config.yaml
num_attention_heads: 12
init: "normal"
init_std_up: 0.024
lr_head: 0.00561
schedule: "wsd"
decay_shape: "linear"
final_lr_fraction: 0.1
Each number is 128 + 24 x the weight over its row's rms, rounded and kept within 0 to 255. Layers, rows and columns count from 0. Numbers have three digits each. The size before them is the row's rms in percent of the matrix's.

# up: layer 5 MLP up, 2048x768, rms 0.0676, rows 1635-1720, columns 336-383
# down: layer 5 MLP down (transposed), 2048x768, rms 0.065, rows 1635-1720, columns 336-383
# gate: layer 5 MLP gate, 2048x768, rms 0.0657, rows 1636-1720, columns 336-383
up1635 096:132079128120145139134144121123105117146124150153093128107109139167088124118102155120092177127123128113146110146136110097141135105108063161147142
down1635 104:102130134156116077115112137154120143085098146140131139159112123099103120134136149089109132146159127107138100143121097142135160109139087156124075
gate1636 095:138149067136115115102132147103139111122138158103141115156143121114148138087164155136116097102094153162129127138141162124154124113123149159124139
up1636 097:125181133116159136126088111125130125095103124103128179135118163143145110163105145136125151169175136097110122121074152100140159135158087170132126
down1636 095:117105104132124121086102136169083114125130147109108109104121137063093092110107122109104121169174103080074154117111120126132161115110206178140123
gate1637 100:134147105118168114106151126182108172183150145121083113168125120173146138123041130124100145110100161163152151113115125136126108128092114106142147
up1637 099:153185133137115161143128176132141157176143118110082103121158150092129136108112115143120146179128154124122092124149129123091156143113101167145120
down1637 100:120118128131077108153118103101115121147102148185100131160101118110154122150155110137125138139133147095137127086122167108112113112122095107113109
gate1638 103:150099098174142131146139158106134126110154107079127086139126154105140135118072121143155113139144131109103094105152138126094153109143127143140091
up1638 100:151113167158122108156121159130139136173140087125135116127070124113163131165145130132144121123171181115119175109128141150131121140162125153138147
down1638 102:159133142084123115096138087166109159145166116119185139118108112138132137132162117119113124124118157105144128143149137078119102135105107116098142
gate1639 093:134129120127151116134127128141119174104192160136138141101129108175098112122110146096135142135126154155097111162139145163104157136122147156102156
up1639 096:081105093131144118138151111089104109175099125077115093169091135144135146104163078143121172135109167112124078121121156141157140174114102110149122
down1639 095:171104128095113086145082123113102126140159154109110097100119116129137102143074134167091116115122128109136112152092061118108153114146104127133091
gate1640 096:120128122155110142138084141118131122114108146115131117086135110136116089103116128102169142134165089121155095137154078139120159116167132096139168
up1640 095:172143090154139106133189142138156141182151162106114135195176151129121150152133148129193127128130163123136121126132151137104116146137138134117143
down1640 097:128112142125129122124157137128130154167082135111132118091152135126119128109141135111152129124141105115157132145117126170126140159161099147128136
gate1641 097:108123117085100160136114164164136135138156146152108135158127100142095128115130110163092131148114172144141137134124115123104106150135144152113162
up1641 094:151100104119130117148126205094136168105138102119138161108145088107149097055138143122146150071122141106128095125137123101138157118147106150147107
down1641 097:151127133171131146149120115157186146085122176135136074077091137145159143168127162143142133133157124121104147144132129191132111160107141120141137
gate1642 110:119137142137173141126078119161111068100155131172137095149087125173140094147158100125134117126112154142143145136138157141141165141108114142108114
up1642 103:119115149078100137158118164129130101118122134162148145122139095158114123112179117105099093174118140108127140151099137129152133088107148134093101
down1642 104:113137124094116155122124127136172129128136156138116113109138155126119109118160167151127138164173160125106162115083152137118131106119130140092096
gate1643 096:084161148092148127120161123144136109136098089131136096109104120115070159128071145126123118139071128136080136118149093099136133136144128145171140
up1643 099:137124113152135134150124121141126151121168118149091122129107112164146123119071124128124120111143117131126141089183153117122128148101094116147187
down1643 095:089137103145115122128151150104117126116122158124119164138157144122166142127112095136104137114096161134172158107097167122113152146127122135108145
gate1644 101:170122119169124132159128109097132123124172096166131128108133118129156094134099139123106107124084097085121162064116156121157096143051119093116147
up1644 101:166125147096132081163133129149102163178116110161192126118157128114116124136150134117177152084135119140126122120128134125149110130111146162164114
down1644 098:148142095119130116153137118163140150133139092134161141146131112118105123144145116127170147092131148121118182152092142102126132101142127169137067
gate1645 098:138098110117117124107108138159159178170166139143132127139079141171136116157120129146093137098147072120143132123108121156129111111072132144131137
up1645 099:145088124152119137119137095110152143132127135094131095134069132120130123137102147131143122072177119116141142122170140142126117168128128133117138
down1645 102:101136113053115102108087117133140119123133126109147075160116107090108105136136161121175092140145134151092110129135153154147138095109139120137095
gate1646 090:132177124130156135146088111142124140112056093098149146102125124159144156105162134120142111148109137088129091143122136164151089171112152133116064
up1646 090:140148103117131105136120126111106117127102110105150105139114105152146135138136113091136114109178104105133111106169100157106079126147116150077101
down1646 096:138122149065083096130126168116130123121131134105124137078127158146133132115115122138114202129132130077135144122121101104200156188107114102089140
gate1647 093:053170143148128147123144141160133119140113153160113128111094113117119132081123152144158115156189087125135084095170150093104111133158143117142116
up1647 099:136128122074118118138100118128156140144161174149119125134180126103136128115140198155092125116099115162138148138152121138158086114129142092110110
down1647 098:143091131173105110151103075125162110098105127146136109109132134101154164104110121124117066130120163116141170138111115131110155110089143110097115
gate1648 092:122165117135084125088107132168127123107168099132114137114120136126119107089141147135133116081116148089138120139167143113106119156137113114132106
up1648 098:124114164154165185131153126106119103130128175129140160141119142180148141175117114089153176094139135110155154119141155141119139131146083120151119
down1648 101:119163111136088144108102128138102119159103125135133150103125143118157115138111098082136141120130141095111172125115118122154116115130124151136143
gate1649 099:121122109118124098120208111156123102146160136160093153123163174164194147097136124144122146135139120138126168100126166115146132131138161135142116
up1649 095:148131076131100150103100106119099077138090167118137144165149156126185172130150120166110123105138139162115157156143139114116129121145155117186121
down1649 098:088149136096155146165108159110127117164072170127136112137089105121109105152137111121086101099139140127120120104147146147106152132141112163095146
gate1650 092:071149113114124147119112092078154126122121115137067139155116145129144126104128076122108156104133162092091125149131149171115117139112121164131132
up1650 087:133160114125154143124143119089167129102134139100089110111126123150158133103183122114131146132156144139122125196141101167148109081096127130105108
down1650 104:163152166108165092125117148138128114125081106189109112158169133141087149151123129121123066152127117143102120145111120147154147121169146137114126
gate1651 096:108084142121158167100143128130117132140153121102154171133130144126120137101092128152132129087149136128127120133121144168091119103151109185124106
up1651 096:138091147149122119104126153147083110156119093099106157114143139067128124087144161145119163144136133099144128148129104114107109105119147140133114
down1651 097:109053105144119134135125123087106126083134141156149137097150130069119115143106123160092125165116150124135162123135081134138138137117112135149125
gate1652 100:111128117134087153152096149111173117081135120128131154151127112125118179116125079171171144146114158114153122093099102151125129189106128137117152
up1652 099:126142153183108164146124113132119138121146064128130114093071169168096136143149166100199149146109180100138136157127154139132150133147186150130159
down1652 101:118091109104075102218088115104141121136157111127162138133127134138152121129164112135168128144134163131132108105123110101154140113116069135126123
gate1653 114:117134093115102102122112141113117077131137135098159133114133127125130129126134158109103118123108151137159082106122149157118099131144122150132099
up1653 113:105132126106091119139140154158103152152148090107165128117095114118141135154133093115117109107144163148118080063113139141143146136111131094137107
down1653 107:150134158142141140150122142119126151065100116116118143102105104101146092152124114147135131115143151129116120107134121119122097114110102127132164
gate1654 095:146132134129148150116156100121102144114106136082149116101156146118107132141113119141148082123163126136143130099137136107126149098138123128122152
up1654 094:098177136091146134134133155159142108119156149118121142143130138129117116135095108147117090112139140127172134130139129144131128143144124101137177
down1654 096:113079117163125144141169120125111120094134068145098129139123126102146148155144131132138119103126162175117146124155173116125119107179117144147185
gate1655 098:115132082122109126123100102105138088169144170103120119123126103141144116100126137158141130102116166133140119139198106081184131130174191146153106
up1655 099:128106120115116173109122156151153137155135124164129169132156121087123143128098178151141150099137125120134147143091118146109122112103123140098100
down1655 100:169113144114167110076169186112154102122160112153123152132119128110137151141148121147084124137106133127115140131112125132091120157175123130140103
gate1656 106:131110126140165073109094131124197114083095153183126143168106121092086146135121113125094139108117168092155161118145126120131075120123151163132173
up1656 097:134104156097074137126165098103120137158115126166108154167079110101110064138130125175113128151048114166139111097156075129147139069181150115159131
down1656 100:114106120091105145115146181176144126075138140141108151137122105114074120106139144139212142140128128154121142118133110114138100122160101138203149
gate1657 097:133115108148123145110142123133122122151106074151180111128122092097101085167119145137128168122098095101104104149140134106176149109177120092199143
up1657 100:109132146123132134140150087157185112134100140149151178140139145167136122141101108139160113101106136072112115124165132129160144141143085152151123
down1657 104:138155131097150137133137145085149130137115161122149142138113146111114123130096126122148176147115155148131084132111135146100082130168112140111143
gate1658 090:110145111130134165150106151142152123098114145115105098152165177150104151151123116152105096116147138120126161114150167146131153118105121137093128
up1658 093:125049119111159117134117144149116153151143108140076102108082110061115120131086150112115115127101053144145129129137102117120120183115150112127167
down1658 097:103117141108159132121173084128157154118123129119110152100129120113109157136103173123112133159115118124096087081114159113121130134119132133148127
gate1659 107:087141140136145109147102092160138067127114126135112132111084164116128114141175125127101170124107157119111121167132136129138133118094159142109118
up1659 113:123156138113133092114126173109164166133104148108160094129151135121168147107144131094105147083194130134139180112114150143087118113150143134087120
down1659 107:107149129118107103085131125136130168148141168168130116105091137124152147111129102115159184102129144178122139098154123188099119093104148109102111
gate1660 089:152176121096135121148164128170143123118100168106134158113117129120138125057099111155107139104171170179090120111184122128099152147124132095157141
up1660 091:079156147164110116164077155089134117097160115132157135107136163113106124167143107124088094149114140132127126094093100102107117144167125146085173
down1660 086:159162067129130123103145105175154120119121175173129170156144135116130131164136164156122148167098147128130117115098137163119121124085135144110135
gate1661 099:144132131094119143083126119117160151148133098113118111131108105101099176137109099103151124146142105125126137124100124138155151144110116132133137
up1661 097:134139122110150096125114135100123132122117140157165130152166166125171172124116142164124131154141132148123082139217143117150116102132122120144144
down1661 098:093119104120149119163112129145162159092160141146127145152134138183118111133144122148126106155112149145119098133148156153125122121096153167168120
gate1662 102:162118174117099152119120167112163152107116139140162109108136120155108071131134135127109146113175110134108159153129082118150195177151127147130149
up1662 106:121111132136083117088128171135127059134127105103156151124171127110111077129122182131149166147093139140153112099163116122108109107105126170104118
down1662 105:157129124159160146147111126167111070157124139140132132140122182175135110088094117110136143161107150104151157121118131098145178118099151094107141
gate1663 105:168125132148114095163130116123140122109117133123083163127114157122128106138097116114134131158144106134125139114095140124138165121110142120122141
up1663 101:147110135122109133120120085135130154133149110108115140074145124166148156126110135089110143155142163129116145111156106128119154106078111087120121
down1663 102:108081129094131135135083139129102120114106192115124108100145135131120103106141170099160084157123172101137126113118130132162131161139112099148109
gate1664 103:113070139095110161133167119102111138156134132147104136092155120124113107136149100128139164121148162122120098120121141113135113147114126109110086
up1664 105:149166167064164152136130132182142075180110104118125118120128164113129073129116129119123153147180121117121131132132124141136117117124111111104123
down1664 104:126138164115131083101136147128121097164149175111144144102119114146127140104098136092127154128194106133135158114169121091124122105155142155141168
gate1665 099:115133135092183139135142096099102128126123125120149119124135140145121119151132113151119110181109089137107125126089156109123104163129167143116139
up1665 101:128139091135147129128136140150153114129164141118143120144099112120122139114136166160132114124095156144121085121151106134122157128105151132128136
down1665 100:125124084161148107139168104120134086114125093087149122128084142139105094150109126118096131151125147108153155155158122127147130147163136188149118
gate1666 100:119128131102113156164135132130127111143141110131126134161168143112091084115106163098083152121120139100087105111148100152092130108083148129103175
up1666 098:113154094107147103137147097122118122166078144132165103180090130145116128131093117144131055122165127130114139094145124124128135107131150146088154
down1666 102:116101119096114155127149118077108103132145088142144118177150118128119122138148139120177131112149121111109105151203096133166112105122124167134149
gate1667 105:119146116106106146150094119117108097129121125151135138156096124134116158187135123107149126086163110121091108161108139106183151137116152157172174
up1667 100:087121150126128104161167147163175118119096125089112143090075117162172085139145143113086095104092160154128153156135098173114144101172137107184114
down1667 099:121100164153106122116149137139150104177119139124117135061111135096151084144152125174105178120106186134142147130164150122063125122143134161122130
gate1668 102:106131096119080086109096119101137120159132141099160155085138131102134154131076130141143116072143126134153122112159129143151130108170105128132097
up1668 109:143113131093120149126099114131114141092138123114115125156096115159097115092136137094119153178093129157135089136155107107157111119126120115087131
down1668 108:109109138109142114158147101111140148089106086111120105116103140130070120114123099112160143145122109153059134150088115137112157136137099113115151
gate1669 101:137082105120095129172161135147102141148136130125132146096148148144124125103088102110152156070138155113128158145125135137125115078064120109141127
up1669 099:089109154157103112062156093100102140124129163137129134118121107096141151138109094141140167095120146124161146119108152091111136068122164183139131
down1669 100:086130118108125152099124074074126153134102173142096170087157145117109092121109138140149097094120159128123103126108111141136073138146174113167109
gate1670 101:136100155103106179152127088104130142128134166131135102134138185121167098102119126150145095103083113129100103137102118062131128085157122147121128
up1670 104:150119092149150125112061116132147070070116105096132108128126109094128130132097121118139132119126118177149109117133134151181165154101149154109134
down1670 103:135122120129143120156155114121156124114126139128094107170096113167099110146129097097117074117082149139133140114106122123116098142159109086140121
gate1671 105:077098127137156169132123137139127114119137109089157138181111140137117111128153087113117155151160117066163091059145104108148175105095119120134128
up1671 106:137131125103144131090099168136101091107144140072090158139117164136138116121144146084132101095128112113149123104143143138114113133130090111094119
down1671 101:171152129108136148127102186134136125148175121103129127086170103112138128142090085132145198146124085102119151104106141117129129086145092112150140
gate1672 098:126152121108128120106074094146094088154167081125124116123121160094160106124054109078119158117132112140158125098171142141124132134131116164137165
up1672 094:160120168156110144130123085129134144150142115124122157148116126144160157120118104127067127127117145154106139167128122164122105134188109193144112
down1672 102:106184146147137175131151094155096090125147134094148122104099118121179152121068088094156144120173096139112173130133102175114118114121179157053137
gate1673 100:133162145151142089147103124139104129119114152105174128135157130116124117158084155108127089118109136123075132134150163206097084147130124152083120
up1673 102:107133133119117127137126110150128130116101124143136144119144147087133081179151091116115163152118166144120125123153187129192164134176125113114137
down1673 104:118106101093163120125163139135132135136128124132135120145144117129119116139081143127142081132135120118166126136117105130155132106131078081138127
gate1674 102:114119158145129128132097103098126124132121151176112105114131162143144166145174169136150153135129132115115194116138117064132147097155137157098084
up1674 098:090076116076122094100149124133126160106100106100157158159136154149100109131126129144135103125130117120147109128145130176152155132116123179130108
down1674 100:126103122082129162135170101141130155100137102117120139119110131076127084118122136125124135126117106166130096113093181143162113172103151153135133
gate1675 103:104133134155107108138092122102188114171107137127154150139158121128141145115123112138086127086135119170120106126182131121145133128126133149115161
up1675 106:145162133115103116119148138116108149169123102152147157118093108136154127118119104093163157169123071126125156110148128131123177136090133136137154
down1675 107:158104156153129162119161150135107101170123121136122142144119161135139106102127124158154111152141117143106125146162081159125135116102106132168164
gate1676 099:117128133106114145148126134146129144084125099147113162119102156129129184149118126118148108112157141186115109151137123168090073064127087118164144
up1676 094:175137110132135145106097076117155090160132141103073172095156050157185098122103171134133115151180131106104137123183154121111125133180151136132154
down1676 099:129119076142100127120128144143151134130122115138160160117138146127100135145117115098178111137084131113093158135114146087145144119104113154152120
gate1677 098:133163067145141105121133102136131130153097167161108130117106160149108127108093084134158139179123106129166109137085114123121111135110150142140157
up1677 102:142104121131138162148140126152129126110151131135110135160153062105135138077107130155095135110160118128109176108187150147137126134119124128156138
down1677 102:154183112108099141103090112119151078123138116107124126135133110106135130116139119119121127131110131122093126151148133184118127126144126105126134
gate1678 096:129125163129136115162130143130153133161102155182119141137114159122116169120105087122126126141083170105096126067141154152124111145105138116180140
up1678 098:110136119157148117125117100119152153160136117101054116122127102141160092146143129107160133150094163135136085161113118116174154122119111133112155
down1678 099:154104096139147140139133150151143140117088147118153119164146133091102102110125072132124138157128114115141128122100105128153061137099105092178104
gate1679 103:095133140142115059139124068167063145159132157166088130124132193164124108099138131126144103094127081146125124150133128144133142157111127161139097
up1679 102:116139136165087109153142111138131145143150115130139124183131125133102125153117147145115125149151139133147119113134114131123108130167164143125104
down1679 105:140099095161096118102117150143095093098122155188114129115130124168132177130123113186137114125115121138124078085083083119165134134138133109086146
gate1680 096:129160123123148106120125129144123163141156159139149164139134093136140115147151182127108078122120110142126104197120117124122111148150145145148141
up1680 096:108143126105141182131129140132141134136154118135143122115116098130127134142179167133135162114112085134122131110162156129179121150117149091131143
down1680 094:124138122099148146166137130120108109139111164088165132117098140118107124137115122132179108112109115155152114125144188139151122154150146110137099
gate1681 103:152088101069090123154128131127154099143151133135090111124118164129146104108086111102132110149128163149189096178149132123136107090100129133138145
up1681 107:141116144134154104134137117109141126095157098123129088140124123100160123080081113065158151102077167117095117163161183099139138178136127130108105
down1681 101:117159123135115146110106141050154126109140146135121090118151119093148125109101166157126144124111132126107129129171158153130125129137129120142164
gate1682 096:159167141139108120133171157151122106156139164133129103171145125145169118158149151160172130128132155098162144130149128144085101116117139192107128
up1682 100:146124137128129094170120107091136124180138173149120123143138111167159135143137139148142137149125119149127099133143135103157119165105144158094061
down1682 100:147115140116146138132123118145135157134095160166129162118141129108103132142093104141107131110100113118094115173127145193088107090120125114141105
gate1683 098:101113121119124095120135104144179102102148098095115108101125126132129096140126101149133116130135131097105090137111115124110103120109130177142128
up1683 101:162094120147143137130130109122076124153141114162081127120104151125155167140132119132116138186165154153108134124157101148105122106159087156156123
down1683 103:170131094144134158123142149124100157105131125137148134144149156128121114158127112101129136112174106172144125154143131136133143130113077194108156
gate1684 094:133125103162113137138162100175142116099144119140146115093163075101154148108145128117128136139154205173128121149127161138137142143140188107128099
up1684 093:146120128141119133118120106214137147132151142125122115102156108076156123160162146111128133118099146107173119124100123096130153116126112139132201
down1684 091:106141157142124123133103123129101127091095145141155126135128144121112131120132099132149121182120143102130116128090139116159152092122166159140145
gate1685 104:095138121158161145117104137133147125103123176129112110160118106140103151096170143141125139124112139110113091093123145140182172165120117150146075
up1685 108:114178075133135118162153127173156120115168143141146092130098152145143116133133115143151066147141146131138146141106148161132099095131140120104143
down1685 098:147173129123101133152121106128128161139162146139087133151131168126107091159141135088141120131169111100082091076156107134113114121129149124137136
gate1686 091:123143111165104160130098156117123159124136074114112075098113138137120158160095121138129128107092187125118131106115142142142153117136115174130121
up1686 088:132135108135163126156139142129126141141143094132103217122112131110113094095157143138100120111132142135103149126128131052136119111163142119127113
down1686 101:132116135105133126157128163118157099109157078130123098104110105115169097185115126101184110089143127118114199135142088108148139112124139149100130
gate1687 106:131145175174155147124106142139112118132160091139161176130148134093118182136121142092107148127113140111133143101133127140094110113098116130133137
up1687 109:119164131134112136110090097120132100146114115099101139135139157129136114107138118106123145149139156105175140112128109072127107146116104135117121
down1687 106:141144169098122095118165118119117129181127145132140096143156085111154129144111154127088119131128130147106156168141127114161133082121138148111128
gate1688 098:161121162177112121155142140124125122123125140148082109136127134113083155118059100123107117080109073116179112131092153136165141168136135130140149
up1688 097:148135104114146127122127119140125145147157128130100099153152120142140162095086087111079082172119060118148098082127140159138084122119160141130158
down1688 099:085123169125109116123129141102167139123112114147108113135173162114145105128123117198130105123137133124134100125085127102089100148145123122131118
gate1689 091:150101131129132099123108157083124104122107153109104084157139096154143154118133114153111132146146132146119160099167108123120130113173109113191143
up1689 092:129126159089109082134113120116135105133095139151152131150175125138135124099150129119172158127153114098134132166117133119141130134156136120120118
down1689 093:089173094086120150125160104116103160132109118123125112093078097168129127101130149126149137159098192120088198147150067098158166115143131131160103
gate1690 099:121126116137097132126142089112133142131179094126136166125160153129137134087123121119141093133168143080136157088136147153129174102097156165129123
up1690 101:108153133159154115161132098137087130080097128154084141134082128127096133129130140158122112157128115131095162105130077101158146132136096131140090
down1690 102:135100104090130097142119149136157134125052150096096123098083066125146140127152124154098136119074125202123142141128147129141117147115144117151143
gate1691 098:143085129135149143145124123162087163148144128130108140166162142108144121134130121113137129114179133199179094126099147169116145113093112045152108
up1691 098:096149096116094173121121151101136141129135118144104168148114135092136136096109129093118118140131156103159121124107125068103154131145132122120121
down1691 099:139166093085125130145143187125084172136118086089131147106132139108133099081146136099115101160172112149147151153117137086084135079122141142119088
gate1692 094:122105148120098109150121157110126139138165130095134131140137122144092151086112111117133131137099083166130118123092129090098118182151149139139139
up1692 095:156119100109105123150165173115099123105132131105189146146166096140115143103136107120166132102134123144157148129161126143138165102135149134131126
down1692 094:151127161134152157130159145157131122150108146127142148145146117184091155139124139116171122159124109124144112121106143122131137131150110142151115
gate1693 094:107135144156120167169150137120175089130134099126116090102136136092084131130160159151145134134106117148099143126089152120104123141123099067150131
up1693 090:137162128149124136123200154152109126106131136122101131124164123101097105127121143168172151143134116156130140152133135157126138113098135099124109
down1693 099:142156119110099132109169108087116157148139145122121150123149080137164121133147138126127121163145160108111132127120106152124081139138197157136131
gate1694 097:126136132120144178123129153130140142141124130145097157103141083128174146183133116163121113143144150123093122170103152159113114163129129141117133
up1694 098:096137147125175132116131150153122135116106090108129107101133118110126131108101093098205123144134141182172126119067167108101175156151144199103135
down1694 096:129142082120163145115157124100145146127118160134078132131106129159119126120153125165114102064088106155108065118134108128143106158176124153133130
gate1695 108:122127160099075164152183124092096123082127113104142104133144139134181118126134126172146079148170108144136128119136138109065143127168104096129094
up1695 113:132119122145078141152205108152148116065142101142150104127096160127140132135139157163107079148100153142145108124113154093122141089080109164133125
down1695 104:114136154139100173067117100094149135086121130145141171101138129135158134135131168104172111122127101153107175157100138101102143116077117136145099
gate1696 098:103120114098149133162119104082167137107108097134138112146114147124138089117130112107117112122090143150156158089161167134100142136098095143133120
up1696 105:151139141097150114144141112147136117139135157175130131165101136131118108149104149079129096105106107130139147070154138167110085174150132135147146
down1696 088:138121106120141119125156139113094128160147138102139122153140090146129117143140147108126132116105129100148112122094114108127126157115131148136117
gate1697 093:161064143143101154069166167128114149111152095086150135141162109112127182105154132094136156142089140117166119107161151111153134149124156136135131
up1697 097:118149094121084161157091117135166115147172154136116175132130109114105111090136158163156138132131137139151163142134176109186101073119113135131121
down1697 096:100104119139115149154093117140143111143123154140108117087129131132133140147135161129143138113122136132147093144161118100145121150138090146103112
gate1698 105:105123126116138102098131105118103153148118152136119119089132137140101100114111099130127148169195119097118088079189120146080163111154143126142149
up1698 098:157133113109153188096154131145094154161155142148122120116097115118129128155129138116166136173096162147133161136153117126141179172138088107137127
down1698 093:106123153107123109145145101131116148174169130128109176126122103113173139118134108148127129184150142175145172139134164130116107131102081113129161
gate1699 098:176129131124131101136136100140155141116145117122141112111139100117130094146133113186061102135121144103144126117141076135107162131150135096106127
up1699 096:160108125133058137139143174124134128137104140106100141123136102122087142097124112112134134107134109170093147139101121135133105121108105105167134
down1699 095:147126169097108152146142157109129137133131155146118091124106156138096085119107148125149111130109122172127120153136153143079103128133099162128152
gate1700 106:118128118118114102158117094092125121126133152131153158126143106139122109083108159091139137110150121154117167124102086112124144142142157118096118
up1700 107:099100140147084092111130145062130111131096118112122130152101142154117151136132080139106114118118140077137095102105107083141123132124186101071118
down1700 100:134148160125097109124122120154151100101114136126141147182130129148104108107167137151160168120106103102142087130166125124143118082118130163089123
gate1701 103:114090150154132118098111102121077150131148124139151118126124168097181110131134140140162138087132123160115119085095147106095131117131125139112147
up1701 096:152161121128134165123106117143135120148121161094182129122138171131149173146082134149149137126173109138162147114103143115103134107115088127084140
down1701 106:132125138113127149155172089156122149138110153121095118143123118174128157189155111141166164139138141111147092130138145107149135151096117166162090
gate1702 084:129144094172149118127129146134111144108111154078099119107152106134162160173163214130073143140133167106112074111131147133154107157132135149151176
up1702 090:114077138134126138146090180119120168103155121151156131128138122100164115144111118140054159128171092146097115096157140121116091135131123098161141
down1702 095:153122134104123130116125075090126191087090156147114171132144147099137137141117109131097150113105135127111134124142135120070121151114151129201091
gate1703 103:135093127085157110138132137135146146172171164187148144123138139148147174102127132126139123142126113136120098141157130134154135159119162136112085
up1703 096:126144153105108113154146112152151106130122140166165140100109118113148132105143109140119139094091103166099103138117107185154116131078096147119202
down1703 103:116128151148157170132139100203138071136104130049126120133131126158130140168115102150131134127116121100116150112153098114155088180102119134095136
gate1704 103:118141112136153174108096116169144102166153103147135106114144153132108119125120134163137125122135141151092108098174169174111187152143111166123127
up1704 107:183156117130083097183190106097151127126099142122114156125119127100114083098099077111141167147102155116094120159108110152120125158124114121126138
down1704 105:142121153147113089141123117130174115149115150182154137148122120120083178092104119168123173155152152157151086125133080099128144101142134136119153
gate1705 101:140159154136138128134129125116120122136113145109135125140130139125112097135125121069091134138147124167161138104114138134137148104101169159101097
up1705 100:137112136137131136104141153122133129104168148127146139097155121134106126145123105143121109105141158101149121132186122132139150132156186122142091
down1705 094:163172128162149126120107156146128097106092169126111115117125147113112117113134088156170161163112079099075106137141137145144141130137128122088117
gate1706 104:149123125112151108195146128142094131119133125151121116186130095132116134123120108138152124163098141115143138141123137114101084093123115154176125
up1706 099:066133135120155141118104183117125110099116096104187148080121107134108139109121123126087129121122148120116117130082131146116164168080159125133118
down1706 096:097117118106124152124128123157145115159126141117117138124121115068117086136125124149125149112109127137160137136134127122167131137122126127083125
gate1707 100:151180103153159155128114110075119072140131142148132134111141121128125138189146103133106144126151170087123141145141117094114152065099086167122132
up1707 096:175137154148097132133079175136131185126079146123124102133120098108110094134137146133079111142146152105095130185137136104112151150121134143096150
down1707 106:145131104140151105125123105129120150138149138094102103086139135108120152157080120093109112169099149143140171130171108093137113125152142157138154
gate1708 106:114138149125145172132107136120133125119124116161073157100141147133142123074162106121112121157082146077146102121152142164085169148108101102128105
up1708 116:124101169150078120139124138104097120167140126119139139101106116108165141112150089114156082132124118114134086070129078124140151134099153146124124
down1708 099:141157125111130150132141147121124155120070085124108148130088105100127125066139114133148108113112134140144090123096153145136117144134167136134101
gate1709 105:119113129085105182138117110116125139128136128096136120103125148129152150145124140182161127122170134129150125084120108133144165144089147136122148
up1709 100:184133137129137105143128107130105152120137123096146136131096102147134116119121127128120166105161096108109145151126144130147101134108115131139114
down1709 102:139141132152126125169130121127123100125143147130129131152092110133154137155136149099095154100102106112131128109103146151115125111138153098142119
gate1710 104:173129141109181124143124126136191133128123114115138145201097130110147133136150103143137116110117116198168157115160131119098105122117135171116099
up1710 097:114118178149138180120101128139158120167132175140137137133150145141118132152089165169100133161156172077115138101154146120096146147143137124110138
down1710 101:158137147124125094116123097140112150127125105142075098177117143125119138147119128138183117158117146145090147092145105112100131100136107125138149
gate1711 092:146144130130123128110117129106142110156144106148148074092129097112109124170140098138087151107126134084146151136142127101111166159104158115157139
up1711 090:122101156114088114109139149171123078071152135110123172087117149139164136129131142105114134125106163114165084112066143155082119132118120143118159
down1711 090:095070128145068106127075164133142164140112125124137137112131125081125143071136090089096123132086096098126103134131108109123131124153143091146095
gate1712 100:133133169140175104123146134147141120128148128134138144077094111140114123110115099135134077105158140098113124134107140163111179134156139163144149
up1712 097:126125127144094111126147147161123102084118131154103131152109161112091139142126173106161148126081130094130109120096165117137145139154132140135131
down1712 103:131109125132098110098111138122124138110132152155125148141110135091144119146158129108065178094107120106146126138128120103111139107128180133108098
gate1713 102:146114128111156112133080082146174114145136116134105128107129093176152152082108108107149137161118125158110122178149115113120103027093069135094081
up1713 103:165087111099118111130130106146139126136143114099164135113111164146151119128133132106139140133103111147139100156138074117078151157131123121159096
down1713 102:093106110143098127135132167134139146118129108144081173125129127110146145151145133114153132114130090139153139124155140121138151083130135098116115
gate1714 096:159105108101156114054165141143118159140120169085139182114149118112153126105139078132104134146131118145146163104160100118102143136154137133104114
up1714 097:139173138135109096142134110122154123130130107130100150119108122138126101130157137116171153129118172111138104150107140107172124153100098086123146
down1714 094:161154115119103119157097116137094123123108168126146109158148157156105088088116149110115112081125134090121153159095189115120103118140142107110116
gate1715 097:116141130119159093149164127100139120195108100115109178091149122115101143124119127165103145114112151108079126120153141147130115166161101173132172
up1715 100:123132115114113116125164106128135116120143142115127133115190196179111111149147116170132106112181106163096115109106124128146142149100080087068135
down1715 104:145089087126145132111160137095156100143131148135072165149111144167146184124132150155167098116123129174112116112131107157109158117119120104137134
gate1716 096:152136158136123137119140096142132130121112137163109156131154112150150131093138081062175111115135084164125172121151203078145152119132095132143146
up1716 100:138113130120107131108116137131100172114145149134116132125136122175151175160174146138136113089152150129174169151138160099147138130175153150099171
down1716 102:116156107133154119157184105167155143131125164123124096138141121156059134147107109137107117110153162115143134141108130111093108089136169085142120
gate1717 094:160133129103142161148130130138125092093121178119143162095113127141145114160110110135132142130155113143080163139113180141129107112129111110135092
up1717 093:040102139103112119113090133166120090142125133139150146146118127138123104147123151159140150118100155156108114167103133078162109092133141135113123
down1717 100:094108127115150138119167128117155127130126155154101146103098107124186175067113155108115139146121121134110135121077164116123135116166156116139126
gate1718 099:113104113168130093111171122129111162145109160151172141077133135133122122123156087110156070114182126131144150128117192117156168168097151150113122
up1718 094:119153150112117164126089105126080150084087148128117143162123157176120134131103125174144140143088112110139153130141143106152101123123109146144085
down1718 100:156126136146093132130102120123147172104109137126117134147101120099167107173093141142129090090158142101169098139130167123127126133130117094127136
gate1719 105:146127144132112122161146109121133172145169164131143115078119157149100112150115109132145129124120155110150155138137126125107169079169159113139088
up1719 110:145089133153133144134172126164127155173128142095119125158142144136144151132110076095111103106122128088149111197093131126147159191095116135096128
down1719 108:113114132176145179117183112120148134172129124098125093111200111159123126147078126143146111135135117145165112123112138132109118099137108106095123
gate1720 109:175137121063081102133105130133123108118114126136119097135128109131134102169126099138097114113107128104146141147153130178115114161138147118160115
up1720 102:134140090163127105139146137115158125118121108112155132139086164100096141103147167114174181111120128158113123111135165091143154114099086155155132
down1720 104:113144130143106082138109159095143107149121143105135153105092116111120105101129115102100140146163144096094161133114167110121129162101160114090086